config = dict(
    num_hidden_layers=15,
    tie_word_embeddings=True,
    init='normal',
    init_std_o=0.0093,
    beta2=0.98,
    warmup_steps=513,
)
Each number is 500 + 25 x the weight over its row's rms, rounded and kept within 0 to 999. Layers, rows and columns count from 0. Numbers have three digits each. The size before them is the row's rms in percent of the matrix's.

# gate: layer 11 MLP gate, 384x96, rms 0.16, rows 215-300, columns 0-47
# up: layer 11 MLP up, 384x96, rms 0.138, rows 215-300, columns 0-47
# down: layer 11 MLP down (transposed), 384x96, rms 0.131, rows 215-299, columns 0-47
gate215 105:497478503521521513498481504469514512483478507453499520534502521448515513513501499510542523464517469505508468540524487512488541502523493457469515
up215 108:500520516487502480519503526521500491528514480500523470470527444500522507493490504506499527505542494472511508495492531466518468478448512524513480
down215 108:551521501490465507520490489485471522485434491478482520504505496535446513452522480498537482477535550517493471503507511469496489513484476524479464
gate216 097:472497493509533482506526453502513531491473484515469495498501481480499484479488442496494486468546501445539484502456517486452536510540559486546484
up216 090:462457563461475503477501479502479481503495482498475480525505563486479499550507533507531493501496492516478489532532508477517481521428502564502495
down216 089:533513502490467479528498533519472497536493495499526465521523465506537514499488530582478516493481500465471493484484450490480494501511514491539520
gate217 103:499444488481510479477495510490468490510497487483478530553518457491550521503492496495568488514465490503495513480516511447509505515494545505456483
up217 116:497534533477482481546497552441477507512495569523473467514494459524492524481498490508505507508524467530483498491480505510519513510504446490473489
down217 110:552488512482494481555521472452519512506526542531484486496462522526508492485506497564484556490509483470499482481495520497520500499506501493494489
gate218 107:492498507511470523514492489520509506482455475500484503526493501511511536466499488540510437462503489539517509521485484459520534479482474438494500
up218 108:506458479532469506515493541480505491461517472506496527522515490496513523457495504505494454448509541481479494492480518507474521452470493523455483
down218 104:478481474499499495505491482458471507458536524518482520488535488518492549489497525527528542471502473510499543500518499438532512479464484498485497
gate219 099:470518459519491494474492487518534520499485529498550494522519502481486485454484475483499501505513530521552496498507437514451505526551474522518463
up219 107:482487494477463472517522474448526516529489502488458498484499485543518484498505553501474496450472499503498490443541448485498481489480445500514547
down219 112:441480483488482479474455489501500466474504484498501488474477521500565471470483476465474547494529526479510466470493493508531483469482518520493553
gate220 107:494483505516516510454511484496523486516460450502494475505494499458505518490514536499518494517466528532510511524465501498500486458467490550549432
up220 105:507522513537502441473502483517519507520477533487509479513500532503508517515495544518503505528509494495462504502510551482521523508481431539533474
down220 105:449465511489491484496509449492518512472525475459496505509458545545486492502521524449522536499528485490504503509463480547530512514537519530496461
gate221 095:451484484500549516493517498507485525504520471501479523503479503485504511523482514481553495472522555496562490492505526525522485521484496527472486
up221 099:501478527472482506512512517515484509480447538535506538508492533446486512495474499512457481530492499476519493491506497484529487469483496500481506
down221 097:488513467538489499472517491497470535539507493499483490470484469523571443505522484494528503484502522459511509518509541541451503508493487494511455
gate222 095:515486468452518474488490479525506493481510486494528525511512480493503563511498537506530444480527482512528523490482516472479521499518503534500525
up222 099:517469556477501500472494579493531513516520489509527427500547479516470507527521513520520505532507485462504492507478481486472499492480529528467515
down222 099:488479498525466504478502526479548503458468538472477479521428529524470494529531487469562531461514509469502525482521498503493562510479515495524503
gate223 091:492487465475479532460537498471555512514489525497490518538531520491494516493501464493549484516500499490484516500486540479489480468533484492534495
up223 087:526468492497487506502543499475484502493491512550466515465503489517481482509493501488464522520463468540493508480450518523475508538473550483533525
down223 092:503464515524526492470497514483537482559497536476513570484480491500453481546483475454502519457487541508522466461485483520504498514501498539488485
gate224 095:521502505493505491535519534562509467488494534511529510513519521530476512479485526525520531469484516524487447472489490486511513503486471511496509
up224 094:520522480481507532505540543471498513482488517509517480499514569495532514474512518528536489527471518476501537524533486522490481501538515491525569
down224 097:510519523473475461487486494488523521466532520511487528509503484488554518482496521530500476491527502463531541549509498514444516487523499516548494
gate225 093:447486517495543497519513486488519475506488500491478475498524495517516529454534510499546456471479488475549497454495528476434524482496498486504517
up225 101:463474515490531472514514475468535507462473491481492496531492521465523485467465479516506508520485487499552529468509487515525520504499502463508507
down225 099:416498480475494465508505472482470497503496532493462443542537527520531497493470514519546479487527517504528474512485508471493526502494517498504500
gate226 096:461478478515486524488517497491532507506488493530538462465535533445500489501471464499513447517517498566551508554491452503500490471532489501489480
up226 102:524506511458510526508436506492538456503515485482499483537522517499504502514501543492493522501531546512534477507539518489511482474497480518405483
down226 103:464505548498530512495507520490549487501446489478486476502541567501477458496483516514497523488492493559526501516556476510528501498473507493426519
gate227 068:503474518515489500490466514470487506488493473491503493511505456505477527489490481507495540519460512508492507476509553519489481480505534454565551
up227 084:503531471488491440478499558512505491526533503502531525511508506499504521488494483574545527515495535497490531499479458479510482462504497490504508
down227 080:520504496544479558507499502516490490466561504496468531495523485518515507531483458491460547513473490487490491466474530561497513489506509455526517
gate228 084:511481503503520451511520498508502497504481528483480482543481492495528500516533476507515502507505460488513544487519476460482493493488462469492548
up228 091:515496504478507532516511541456462510519547479540492467478485484496493490491450495502488497515508506501465515527474512564480516433497523471474513
down228 090:572506502537514537503504503489508465510496489534524485503545490522488554479473538499489491479491481493480526512474507486451512481488493518464463
gate229 100:535508497501509470521473445511490481522489526495477516539466514470509508476485522556511483500508541494543475499492526466462527519504477502473505
up229 105:495530485483529526499517464558530487458484505547511478513457464459480520470518545523498486516538515507498504479537458486507507490506469491480519
down229 104:427510482541546512479498460476477449515490486485499491499488527498484487475491499456498474486510497516524510497523496481519485547528523451501436
gate230 099:421477490492514501481544501531509491524472524471438519520486490506517533482515502472531464563499500469500455506487527493481456524497492507483522
up230 099:476502525532521523487533539509477490474557533473479517496490518492525514488523495530465492507480491490512515515480487483493517442469507518509529
down230 101:529535494503531499487430505471522477477458531524519522509451501503464494488488509487536496512480484491502526497504486545522494512491544504488483
gate231 101:430474513482486515515481480499510489498530471499482430513516528462499486482475479503539521459534519463524495518487444464508525501530498522505518
up231 103:520515491520499514488500531488515495499510519510532487513506506484487537461499503512473489492485491494471471419502475477519468446480481532448521
down231 099:517524513515472488503536494503515498543480523522508529510482503482479505488518522452548538457530485451485497491472453467513480475495473531492488
gate232 096:502545487474490534500477522507513516538476503497510489508478525445510575481541476577504519483516475504504539516450492460483495457509493481532502
up232 088:486503519452512532530493465462481503512511495541494541488543576476473481509494493517512492463515494462491512467487492515547504513502496502470511
down232 088:485532475453498488506506509486514449516502534503506464447505485519485510517475492467456508526439508504510499474535460518534522518499520514496528
gate233 100:486472513529517495496503476509566473514485461542492492487519491467527463437488534513511414490487504502559457530506497482501511513531522474489491
up233 109:540492487484487506488477503486484525506500492556492501499477507504515511513501479463496525483526471529471517519534572508526483493505501525451481
down233 102:558542485496483508514470508505492506484510522506497482514480474518458491544501526541497489501446490484484504495494514534502450503481507522475512
gate234 102:498483491559511449520517510495478498473480540539501531457497509500483502468454470497525479518473500502509504477498457507478535571496458481552491
up234 101:499500543517485516518483523488500444492497569476493509517523512505505487518545551532487495501505462558525530494476521518466497472517491488484504
down234 097:480513479517489496500519486522485458490463526527480513475509477506579517492466504547495534534472521487488522476525485502468530501500539480503486
gate235 096:467499484533504462550531471493501488512490465492533495492493546496498530479498505492521450506437465509496516494531531510532557539509529537498464
up235 100:486500530469494515519510494480524519475448527507530474491521518514484471467499483476517533525475509468483495422467483487511521531521485493529508
down235 103:438503488509504455476502468509549548517444508480504533476539485499439517508490495510511500490517457473475486497451496462509491527493492510517486
gate236 104:466501499476460520482534493451503487517510481490502518506486542505503506507484503521491473477505462524511475504505509469493510476495517499530468
up236 106:530493538497513529511434478569484538480470521502519497491508465532497491499479521493491490529473516498504530502477481497512486526500491445516481
down236 091:561533496480500531490527484533496480481492476527489486470507520510553488474515519514414502506499505491497496509495493467499489471505533492487472
gate237 107:474490510507525519478541502516506509531507542560539523510523514481529489506481528522530466456532502492546465483503461463534530521511464498549512
up237 109:507495533503520537532503507531546534496515502516503550504519476471519454517513555504528530501492545481505486558484473494541485443492495498495494
down237 107:519472494484527516519523513503497459474501476489529532478511451461479474471503526483512510462492547506531527505512455513535494517534513493507535
gate238 114:436503464537509487507543488498524506501498538488493512507503529493502516451475488485498487526488505524464498487504500498493555501478517471469469
up238 101:474475478511523501518490529499508504472503510510498527532485504521454515451529511484486488486526535505472436423452459517538528467464497483533480
down238 109:438498488519491478507498484551494446506487537465488499470508492481408509488517522497526530524483502506494533506513505489527535491502488505500483
gate239 110:475483508491516505528561559481495508495494488462492512483490532491498481467470515511485489507485521468479524534471521500480461554518552502469534
up239 096:501530513517494506474468485505508501549486522488559501487518490495457485501484493516476480447534487539546465452481479523513536497487506480486436
down239 092:490487504534498493516573515464480503471487493469514449458472483504495501482478506497532483497457503470498526495494565529498442513497496480485519
gate240 093:504502550503489500488496529489477492498562492487472519536477485505549483508537502506498485506543504493499475497512518461509482490482489447490516
up240 096:511522468496508472499507477468491511516478480513520508504488470477457478483527459519474484534477519496518487475500530502519534451468485473480516
down240 093:528500504515492521507469545478504499488547504498436491512460527531496521563486509542469509514510557521500512482537527451475481532555467499464536
gate241 097:458504471516478497481513510475532454477471508478541500487497542517526519473484518511504502500517537487512488555522484494496540505458496503459489
up241 104:471473511524493462478472478547529504519476531469498497487517537504498497479488522523507453486512475504547474488518515527531503511465532494513460
down241 106:485484489506544444529502482459526461506480520493533484519506505484493493460492507484512488512504523471539493498473487516511555515472502504468463
gate242 104:510494506545480532473554496516536462540464503508504440511523539462542494503496533498535496511476522474507513480530481479515485459514509513518474
up242 097:532480463492481496529511526521523508495501436467475505478470528498503521523506525493508494552487473505520454478586501531510475550541539507489492
down242 097:506507485522516504482545522486491492476500497512468471501482507571485507472517463508512494505475552474517491530479548585491511537481489474454487
gate243 100:484459488524540473468542528491495493542512491506487474486499509471487521463528502524483473463551482511516534445520499498500514493534507499512514
up243 107:556496511461497487467456497498397468483494497486511510505505491551557493478464504525519477496495517518463502515484502507489487491518517483510491
down243 106:532529495494471507486531529489428508527496495486482501492491529509524505484541508500518475530477511540458503515530471512485510520530514471492497
gate244 105:496484493528482523481479569524513478512526524473476500489521516496523457507470497484560486506507505536547450513520486503496495480511492510512485
up244 100:476477480455515480515486475492490507505516558517499502499498538471507505542511559488508472509472505533492488519504503524526527521445481504526535
down244 099:526507519492507506495512457538472500469510479534482514457500553530504504529504481465489455505501469466509514534495471513506519516501487527500500
gate245 084:503525521503488498491517495481499464474551536464508488472470496484524516495487485501468495489528484556486521501469500466501512527545482450509512
up245 094:512480486510501473522456483505468442462478532484531478517489484516535509474488498521490502491468558504513488499510510486528495472477498465533512
down245 095:532512496474509530501545510495469570534463528520510509473514495542494522496489502450515509494506506535519453549538492516513476522519471463480506
gate246 100:486469564509486469535470508512471467503486521518498476526524445432493515470514492506500480461525527534492492550500478465517515483498495489489486
up246 094:497491470509481520511471478517531515497510458525484504510497525514486523511522508508514481497514484502521507485484518512514531508503510497489500
down246 096:502462500509464495457487518524543435513483519468466497506491519510502521497509496460499489504521507530499509506458524525485491514544503527511489
gate247 095:529503502533498488500489497503518520534468492508555485515479499491500462470521505534499504486503487475541526501533523499538497468479522488467457
up247 097:434478482469507464492512495495476503536504471513522514482499516516527530512513487504492501517451495493493482506477531532487492532489498470518541
down247 100:485515519533521537511474509485519545529525493457491506499477530554568503510485488476475481509518514464528512551484512529517471516487512498502531
gate248 087:469537493488498467503516526459506484485493459525536479504546494487516536434501512483493497495491494532497502494534538474486523499496479491518450
up248 095:505509477437505519479513537556492494481521479473534490478516511513528490522485518475533534497499475523508506487519491538448484514500493484539502
down248 097:460482495485528496522498499517498479466544514451482493498569515497555462536497520492452481483483480496498440511494511478512477524510500513525505
gate249 097:446507503415519473489484512494498468510474525516513522491521513479525535492473495538496506467512507520514504501502475468480531513529498480522514
up249 102:521468512478506509533508512517523526510512518506500511548479499500540461485472482507510539534542490561459522528501478515452483480499491471510501
down249 107:517471521488514469452520549478509474520481520476525531503485501477453471544495480518547534508527525509476527491515478500503448481502516461464523
gate250 098:488534448479535492534543523494481480546484564509505521527504532530497531471544493507522481543510511492512498516493499474472466496462457481509452
up250 094:480477534500510494529537465502498509483462513510534539462484545505474508491463488473487514504490489507514478474497493489519488500534575507522481
down250 102:437516501442495475541513476489510523486510471495508513531540491534481509493527515447507475450515519495492541536475509459477509519537478488492459
gate251 124:458500483496500526509499494469486466516487503513501497516534512507535523479467480527544498456534507521535481470522501501492542468534491509525472
up251 099:530483478500471501519489491488448447498453493502549503472485476494512519524456495492488498508519532549492510460499524509497512516500521497527455
down251 096:500527430487509487498496480489515489479524465487496531479523507507498501528509490496539493460501506490496539478478469543517503512541527473459525
gate252 101:497482496499529462505495510503589495509475516509486510531527508478520524486470492502500487535529484508506526499514535482499511458508457454468487
up252 095:501507481481446496484517487499453459560482462493472463487480510560527524516514524495482483487518526517489467483483514507541495540497470509501512
down252 089:586502499492483513510502501489509513517523455551492492471462516506483504482500529524467472513470471491523496514501520545493452505525474515497466
gate253 104:457514501481522480515555485519541525504508550570509487483528516485501484483482450501529492477564546519534503453516465500492512487511474488514505
up253 096:474470516471474532479505502480495508555518506505497490539486535496526502531489492465504502483498499507509527438510521528525501517495476512551502
down253 102:510478502515523472513470483526465570508460506491519480528492494511486510517502489478486498508519478506512535481512489520517529524524493516496502
gate254 084:564471491498492468499457525509522463505515464483493472511500483472486471478482479512486528489518480504502499521507533465488460485479535480449499
up254 095:456502507538541465507475460499515520469471493550532510489502511522477520469499484492522479503464540485524483505507501524514536537500486534522516
down254 096:608499507491487502489515525497500445490544485500495506522524511497543488530500493523440500484487501512538521522496498487489454468518518485473515
gate255 084:477544494481518474482464511484506511525504490480508498554494470437476521529516463518517488493520503583464493489551484475514508511519503508513511
up255 096:489502472507495508491500500502476481494469510492438468508473473500527477484570475501514470530511528481525511531527540448511518481551465488513514
down255 095:434472499518446482478504503529544523524484458523435495458531502509533499501509500507515486477494508500531487521501493470491460508527524473499493
gate256 094:512461527502493494495511488493484500530474530435519462484548500493505532475470433490489519487498498532484515510478485489494493507504526443481465
up256 089:471491496446442484506508506475479497528525508476497509468493499511466444506521516495498517497505506468495493482517525513491472510485509544460475
down256 086:517498487533499512529530536518506506491481464523494529491561500534516506535534525505465452506452476499495523491517476494547458507514491499526507
gate257 094:484505481498486497482478463515487546527497501438564491506509488478532567502483445509494513499513500481492494495515474485482541493495461495503458
up257 097:507533530487522493449479523495503511499454495532461502479521523470517495484478481495497495479492539527512498481505546554523488544525517469511555
down257 095:517488532493471529515534496529497547490535505463457515510509512491460484537463525481583463508483498530507491511523503505464495550527498521481513
gate258 113:498517540515539499527476501514548485524450476512492500512511502504502488495453511508495460509529514504525452426510516471469509513534463476541524
up258 100:512513465466545527490531514465505529459488525534500481494506501479491500505521461462502512492478480511436519502479494478520505543473516510489552
down258 104:541508502505465484490468455536488528507506504511494537555476526528551529469497518510466469493504524490550507493494483486487515492519475483502471
gate259 102:500515507485464505527500472519523519543486518489510473514507512527536481477484445544509485496486512483543447487538483511489501470505448507491517
up259 099:491475469505512497501536453532518463466489502435470496538519543515504508501495511539535472507469512456448548470516537493503506501487486533522507
down259 099:492472565477472473511533521478506471536489465530512507517543533502486489496529488489545482494516475499515514514508522533475473502471512505533469
gate260 095:456455532468499498487467481485507465532520507527491452497543527506522481505563476514526499493506511512494502455469488469474467507493492468484473
up260 100:496480524510532513497505506500515506561511472544509470451500424515468510488445512517537479479516534456485541516460487538495503481495527485479538
down260 105:560502512480502508475489510514460556498496504516505489522494482547489513493492518496565492478485494513514476489516476518494545484515493527476525
gate261 097:498458487499525468523499467517444519490502520522517481462511530522472517466511456505537479489522482489512483459522491514495485501510499482488485
up261 093:458493493486540499488542471561515486481472502500479509495491488514502538495484492455491494541474544482565525477492499512503552530526489495507526
down261 094:478523469491566447519468491511501479506482523529527492498475476523534497528511471417490480456521498470530512516479508504498516493472490506519521
gate262 097:493483517500508541490494550444510477501485519505516476522489450470528491535497486535537521464542509495506487477501457470460503497416453551462519
up262 104:499465501475522477549471486517517501426484531547524497472486504498475516502454506492526504548486468486490472485502444470533524496492515513523505
down262 106:487478504496521507508525514508545438528480488466514484533497516491545472516467494523521502547512514536532477504501484483500542518492490454506502
gate263 087:496528510460505505442530510516466545558493495522516511489506474467475527518556516496542472495496460514514488474531492527447443497459529489485495
up263 094:508494470557523480511496498556529476517502519496492520449506492534507465533504467519536478491495480546480473509496519518441483543544498476512509
down263 091:477469511487477470496516514501525494498498507492496472491514480500520515487488499497478527484517544484536523528469495498530541521484522532497530
gate264 089:496512451497518511467460505482524514482519490540545462485527504513502502496492524547538481495468491478537509468527487466439462537509475478532478
up264 092:492471517525500479501493497476500464501473502483450512543476509492531527508465508506499473496484501527502515512517533540514470512478536496467494
down264 088:515511453492516514493474513515531482508487528496483476488532441501523510531486495438484541496538471483487513461491474496490502475452464506472488
gate265 084:515476485458488468508485475482523509551499540507509447550469509518520468467548491475483492456480500512515497502505532518546508505490524497480476
up265 095:500475547440504486497513459501497527486500470459469502556493504513548488509483482526487510482491494504462496543536470504496546484515471473491512
down265 092:483481498519477498487496497491475459449473483480537488532514517468485524478479536531519486489491475502486504493494478481467533489513510495493483
gate266 094:471496501478535486486462524510515505518435488467490499490544509516534496504511498510522462499500506527500480503481512444444500465457462482485450
up266 095:487501489523502486542516474518484498501515435502503512515513480510535490535513531507508533518535488549496500518517494467469518524525553505486509
down266 101:407473535466503530478498534471545490537488457527552473500495481526523476547509504527503513465520529517482523517478476492493511501538543465476496
gate267 089:490459512509453499525482501515523540504472522493510488470482521461487516501475474514516491497507497455480471457544498474538520483512489509534482
up267 102:512518471573507503536490513525494486511506480536511509542467448515506486498525512530509519498498516550509478509490491495485511524539502519518497
down267 098:530508514501544510518476491502489512505474494494460461457502494487479486495506518519491537505469480449474530488509486492524550543506465505456511
gate268 119:461484503480490495526500511472532482516490517516493455499521470479512494527470536503511482477508517543485482508466492469541536523484485508486477
up268 101:482493509523518524494534480499551537534480487521519480493476532504473512540506496519501530524508489490503538484534501525478505474519497479508496
down268 107:486497473497504499467544474478515471519491482505497495503543529518570512523467507458507525492476504500492483538524486509472470529509519493476512
gate269 103:471487484501473470540503497535500507501460503504533536524507529494523559521522494512532491470515492553563504493525480486511523516519471503564494
up269 107:514498505563535565482513481512493498495504506485517482498522516489464504471474493501488554518497522441472565467469475518484530506472562479490520
down269 107:517506476471517475502578476514539486527500521479479507466472474500480501513512491487465515531503506471480475509483521551488491476504514493484477
gate270 092:442496494466515507512460511496565501477520462498512491502507516480503516477512458509509468499546517481489488523522468490534501522501508471482527
up270 097:483503544507501506527531474481509505472511531488500549481505480500488535490513526498519516482518508497452514468492541508453481503485465540506545
down270 097:524505489544495442519534500501516516541462527465485510506527483489540526491525495516499533497521495516520470470531473530471489498490456487477492
gate271 100:480504506459476477520499456527512473528519469478557504504512498529475562504506520566479461508503502513512479468477498492493503481512517524447524
up271 102:531472565486503510507500464453545466504509522490497502475472493537502510477519539480517480540462506501491455457479533508539485464535465490513520
down271 103:475476460483499525521521482496527570496475530491441490561527492524482472515510513498537520516520495496490520505564442538497463515503474484493516
gate272 118:468518536490519488517516510507547475521468499539513518535521482465501514480478535517540503458520553512554474476486457504507546506478544486535488
up272 104:503485459513479500496477530537486557511513488490493478469450529518484467486525471514507487511508478493486493498480516467497518504518475537524521
down272 101:505513504483530536516504497499499405539535491518537533532515504556550494519470488477540529492518519493501499521447484491508546492497486489460487
gate273 098:466506483554503512508479507478500475503460510512533498535517479505491515504494547522502520504550519446535523519490492461510504506499499508498500
up273 099:455461509506528524534498486498501482520536479499480484508500513499512515458507520464522485527516546501515507487474496538475545497468530473489465
down273 101:533480513498482470449490481483531518516498492475517559479484457517545528484545470525500486499498500516510507522499484518475539508492462479499439
gate274 109:493500478515499447493456539516528503493491518475479472540497499502526535480509468511494492505497483489513489497497500483484535473483471515472526
up274 104:501491517546501511499531457526552558500547506527511526481520486480490517450527504484504471491495490471523521498487521517525525478525498447474486
down274 107:491528503528524491499493534505541464468454495505503517477526515544468494518508491542527495508498513517512516501496516512532500512513513510513513
gate275 097:495497517529539521547523543485542475531485506484497502521533480458485529529495498491512464546468534476513463493545519481512484527467481482524483
up275 096:499508499523521485483483525488531495503494538534532518494508491509507502489541464486513466477504542482450479509467510553474523494476506506503506
down275 101:499521492495525511510495519482503489507537481544543507464514511492484479523463513479484465559491509511506480483521528510529499509488485522521513
gate276 093:477470464522512490526520501509539517514544503527520494484529503504498506496473497486532470480475581520500513483539472475490488531518485485504510
up276 098:510498465538483486512478493467519527468487486458491490522504486533491517509469514498495478520504521517539541519520523507474543534518484497488528
down276 096:479519521508485552516517524478454509497507527508519514489504540534512555499552479534537522526520493495506511492486502489462495492458470497442457
gate277 106:471468434503524463524493525492507461515474503479533494475532548490494528479500504543535505487529463464480493475504496487472531500493545518521476
up277 108:510453502507494487510504464489472500527492530491546530523506493498539491497480463520485493521530524575485498492535516509455480499528477502542491
down277 103:497521541474483454491507464517506493524509544480520541515524499481492536509500495480475505468485473526493531528514503450434507500538497459510495
gate278 087:487483512478521487476452492530504455475489531473484495542505524461532474500478483521509526502501515470482460496492511472447494482519547480511496
up278 094:491444516497503488538498530531506537516547487500504498473508495486485495530536486494488538470504552480499492488470528498463512536499468510513496
down278 096:530482507501485509482520545507545482485484492483554491537518515477503528484537470576483510488487544484500464491452556495499544488453512486465483
gate279 101:509531499527523500509494499564517510500482527560454444485483502506539484460435499475527492507526522434549489496474532491505527501521493520501494
up279 097:512525495460476516510490520500497471519497500498528484538526528490491512538521532485453514490545491539507485555510504491506462459424453510485480
down279 093:526473515537478504479497488514486452514541485470494514507547493508453474504483511533497535497509488511527481494524496512473463509480491491524495
gate280 089:414489505473514472525520546509519508487490477536502533485539518501474517529505499517489481457510507540502510498470507497487494523509497471457564
up280 093:495497489490480487459454533532456516517487498477510513506499523488495479481527453512515498505514486510490511485506502508477510472479526551509443
down280 097:493521501495511502535528468489521525538458522475562512547528439504495477524484511499484480518491510510518490504464564505506514472540494457493526
gate281 096:473493490497508476516515467527491498507522468490482481507500498452496521463471531519541489498518483520532518511454524455473510482519481552483500
up281 098:469496450492499463458494532546473502515487518539520448471509481484511461487516500506491501487495475492467471535486495463473497547503542519524468
down281 106:422490520504534507495513559516454518547503506517479482492529517464501465490519495487474469498489466511490518513476505490528453536535493507487492
gate282 095:516505507468519496477490535513527484469504486468506474502485489507525500459483525511541504495507492502487530475487448470540489509492524513519483
up282 099:514546490498536530460483477508529491476499518526458490511484501480512520486511503546501483488487503525512488479477460505505473482487484512507486
down282 101:495523533501495503524527520521480497476536490524532495498505482493481482497508497485507493476521511516524501495442488538520515507545464539476482
gate283 095:505509494506483459546495518495505458541481473565492468530514532476517466468499492501508494476513510477483467471468483512507510478538503469495451
up283 101:484525470484524501506537472504515510457482487521494518490491566488480546457469476479500492521508526502474482554495496481540520493478526512496467
down283 099:536508530502566504506521483486521494512500504571497451517484553494504491501479510538494478479507491491500497464474494465516488492449486483487493
gate284 098:526462499500540490495526527485502449485511502502521496545542460500569521502521502530496434498531509514498529465493485469462523472515461531508465
up284 102:518454460470494461468499508515492461506540515508470543547495492488539490503516532506481532530495515547514534513489491495440517516471546507544480
down284 099:497475501526469509532512521538471476549484529451511520490530441502479484510505458485457473470526424521520483466475503490482505477499507436519501
gate285 093:482486497507505537523535464451546430481502444493506485495479509459506491466502516545530499490491514513502501512491522498489513489499549469490531
up285 098:529532533510508494479510501547463471499515468498514479528454483470510552509476469487489470514504508526545477526465523504488512456514428455465511
down285 096:475490515473531459482527535535526567521464513507499545518512480462457519486494529490504491497436494492518530486493511513477508504514474502428476
gate286 104:483496503506507512461464479499505508475511495535493528524501496491514521482463510519556500457493517529496498480497428484542500487490441467518505
up286 105:531527493503482491491525493506491474511531468557499538503518514530486508520514525479481503529488519523523512534497516482539493551471486520529463
down286 104:568516497492495519568483537516503516457504451493496535530461510534494506469543490494517471513459523562510495502502512489510493504463483533495515
gate287 096:454493469520529495497497521483535485491460533514523502558533557472543483469499528507482490451486501520549486487533492480534546490490495491471467
up287 098:503519533484475488540557524501464491506484463460502484490513502500502545485470490486497519494500509521497509533471499465475503476512464474525514
down287 095:512523504478519455515512512532510530515469472506543485501468509489494529465512497515562463485504502549516488524532519483463484491526499478504509
gate288 098:479487508534518473492506497498513509476441501504514506505498527456503469481540504480493534491528468498545518496576474496508477472488481467533488
up288 102:508496509554454508518508482529515492450483454473516509508479505515491511491494476479495518529465511550497479532528535463534485521528518487509505
down288 102:536522517508483530523534500536488491522539503493522530478460497500518499495489478555486536528491486447525553502543537491516471446462517486463502
gate289 123:498509463506545475456504487537523522573488491479498510506514475464519531519505487527536456503528484524531485489500474473483495520492501487490490
up289 114:529524532489491490524520494486498500488520503527463491470483514493494454480476483511495481490479523544514568524496533526545543466509512474510451
down289 117:578535500500491503518524476489492527516480508529480513490516499513503508535486514486575491518530525499474533529489503521503492493508485516465501
gate290 099:515497524529519452503533496485519490521495478524530501530545513427479500511494478515523492453489470488479511481518442520459506548501490501521473
up290 106:493581474500507500472469502542490505491551500485505526454475529496516459497466505500528486515521525521500500487553490482532525507523456462469488
down290 105:474515530506505524507442509445489553494517536519487490470520535512565462499467493498481473474514536513501497506486459495497490467508551527464493
gate291 088:493490473464500449542501492497484460508468493494520438526524509511544503466506481491498476474467510525501498455511522507493547500479487487511462
up291 084:494485524506491502453534505502473482501463498490497486461514538506540479504486504529487522539513501510523495546487448487471486506562469515494509
down291 089:494517521475469474505540462497513536530493479495525488467520509538466538482516475548492481506514488501505551509495474494465521518520460483486497
gate292 095:504472524490500520479521527506515503495486510519465425501525476472502499483464528514558475510526515465463472464469531480534474468481551485503500
up292 089:453531457511500465501465481502543467480542496494510531475504515497484489498509500513471480513465454508510529502525500481496529501508524513458473
down292 084:438503482536496549502537504474473421518493515509484488464505507454525460536489490523517465524487547498514493535465499506444470478513507526506540
gate293 092:515477497464539488468492493476517504514483507496515514488511455500531543521462521524525462509534476509515487466477499523557518466525491555495531
up293 098:500520471528538510511499506507483497476441512500491519455495507476495458492475496510500541505498513512466483478510486506469481506488447478484460
down293 099:510480478540538519496503520521501529487505523514458486458441485515510469513498479516472535526506546529515486529469489504493486503522458494451546
gate294 092:480511499511570447459520472494494517531481488505516481522551503487524518495497489510489469490502460494544507535477494461493457538479470510500469
up294 114:504471499525521509442492494507451514472512529492477530497499461528498540494475511499490499512490512460505451515526506505464466518524493486543491
down294 111:558496513538488515533509522537489563505572497506473560482500471519475517480506513520474522467473447463497489467498502494504503478494503486538480
gate295 097:485496490545551533470531505487521507540470504529534507502529509513480490507494476515576472494491507500484487485521489514483482530510456479499481
up295 099:524485553472504497491496461449483477484530506514468503505443505468492518527486515536484474502495509539558486509469541506528485544511538532475456
down295 099:558486468498511521469500530472493497505493532510481484471445508506530492525506487470534540470504571500532496518507523491487446495496477509472509
gate296 093:448489492470513435442459502466529514490474482530473503536475456485526516478522529494545502498525493442486503492492523501477567495489527505497497
up296 093:514539510483492474482454484484488464533481490486488526512499518537498489514514494505496482462483543478488487509531480515495478465478465493502495
down296 095:541479499495452474432483457499522479497489516528499524539536523516532525507504472496466516530481513491492506508526499496480471524490519483503488
gate297 093:467528492503525514493531495502514514512489493475459471504536456507480540489490505510530503519494484464490479540465539504514540490474498478503468
up297 090:505473473536512464465491468489540495491463484568503512481492500513483511453528488468484481482546498508461563470511481465462506498471489445504494
down297 095:541459521499513545504521488502527556525527508520531468449506500505486510496488517522528500487492520506535539564462480458489532486507493516538536
gate298 098:462528466495493534496494512519475515486475508509491483534509456488499510473450471485514461524531480506516501499534521496502545530493452469501498
up298 100:480470493476503511520531466538479486541458510522448466486484524450490501474473482493483502510541489516527555486475497476515507453535475509537475
down298 093:470482489469485512470489529501529487522442514483486484512524512440530497521495518474519425523533512545492529452524480471518554496508496537549475
gate299 101:446462520473523487515497483531512474520467535483499506490538511520483449476503488492488523486524517533547482494498474502493501505459482475501520
up299 103:474501493490523501472472463524522441511482505483489487474506529519474417504516492476528531483494486522518471518496495446481458475494469471514502
down299 098:458534506486502512523525490515512501500481513492515540482477486544407482496479472434518515489498503505504473515473498484516487514475494491502490
gate300 099:487439525484546514496511526493497452502442505516518497506482486468496522504502522529501488459565487523499523455485490510504512483493496499492501
up300 101:527533488437496480479453512534461474515484493519440490490504507516541502498503542470507488476541503475496491503530489466502471484521505499523546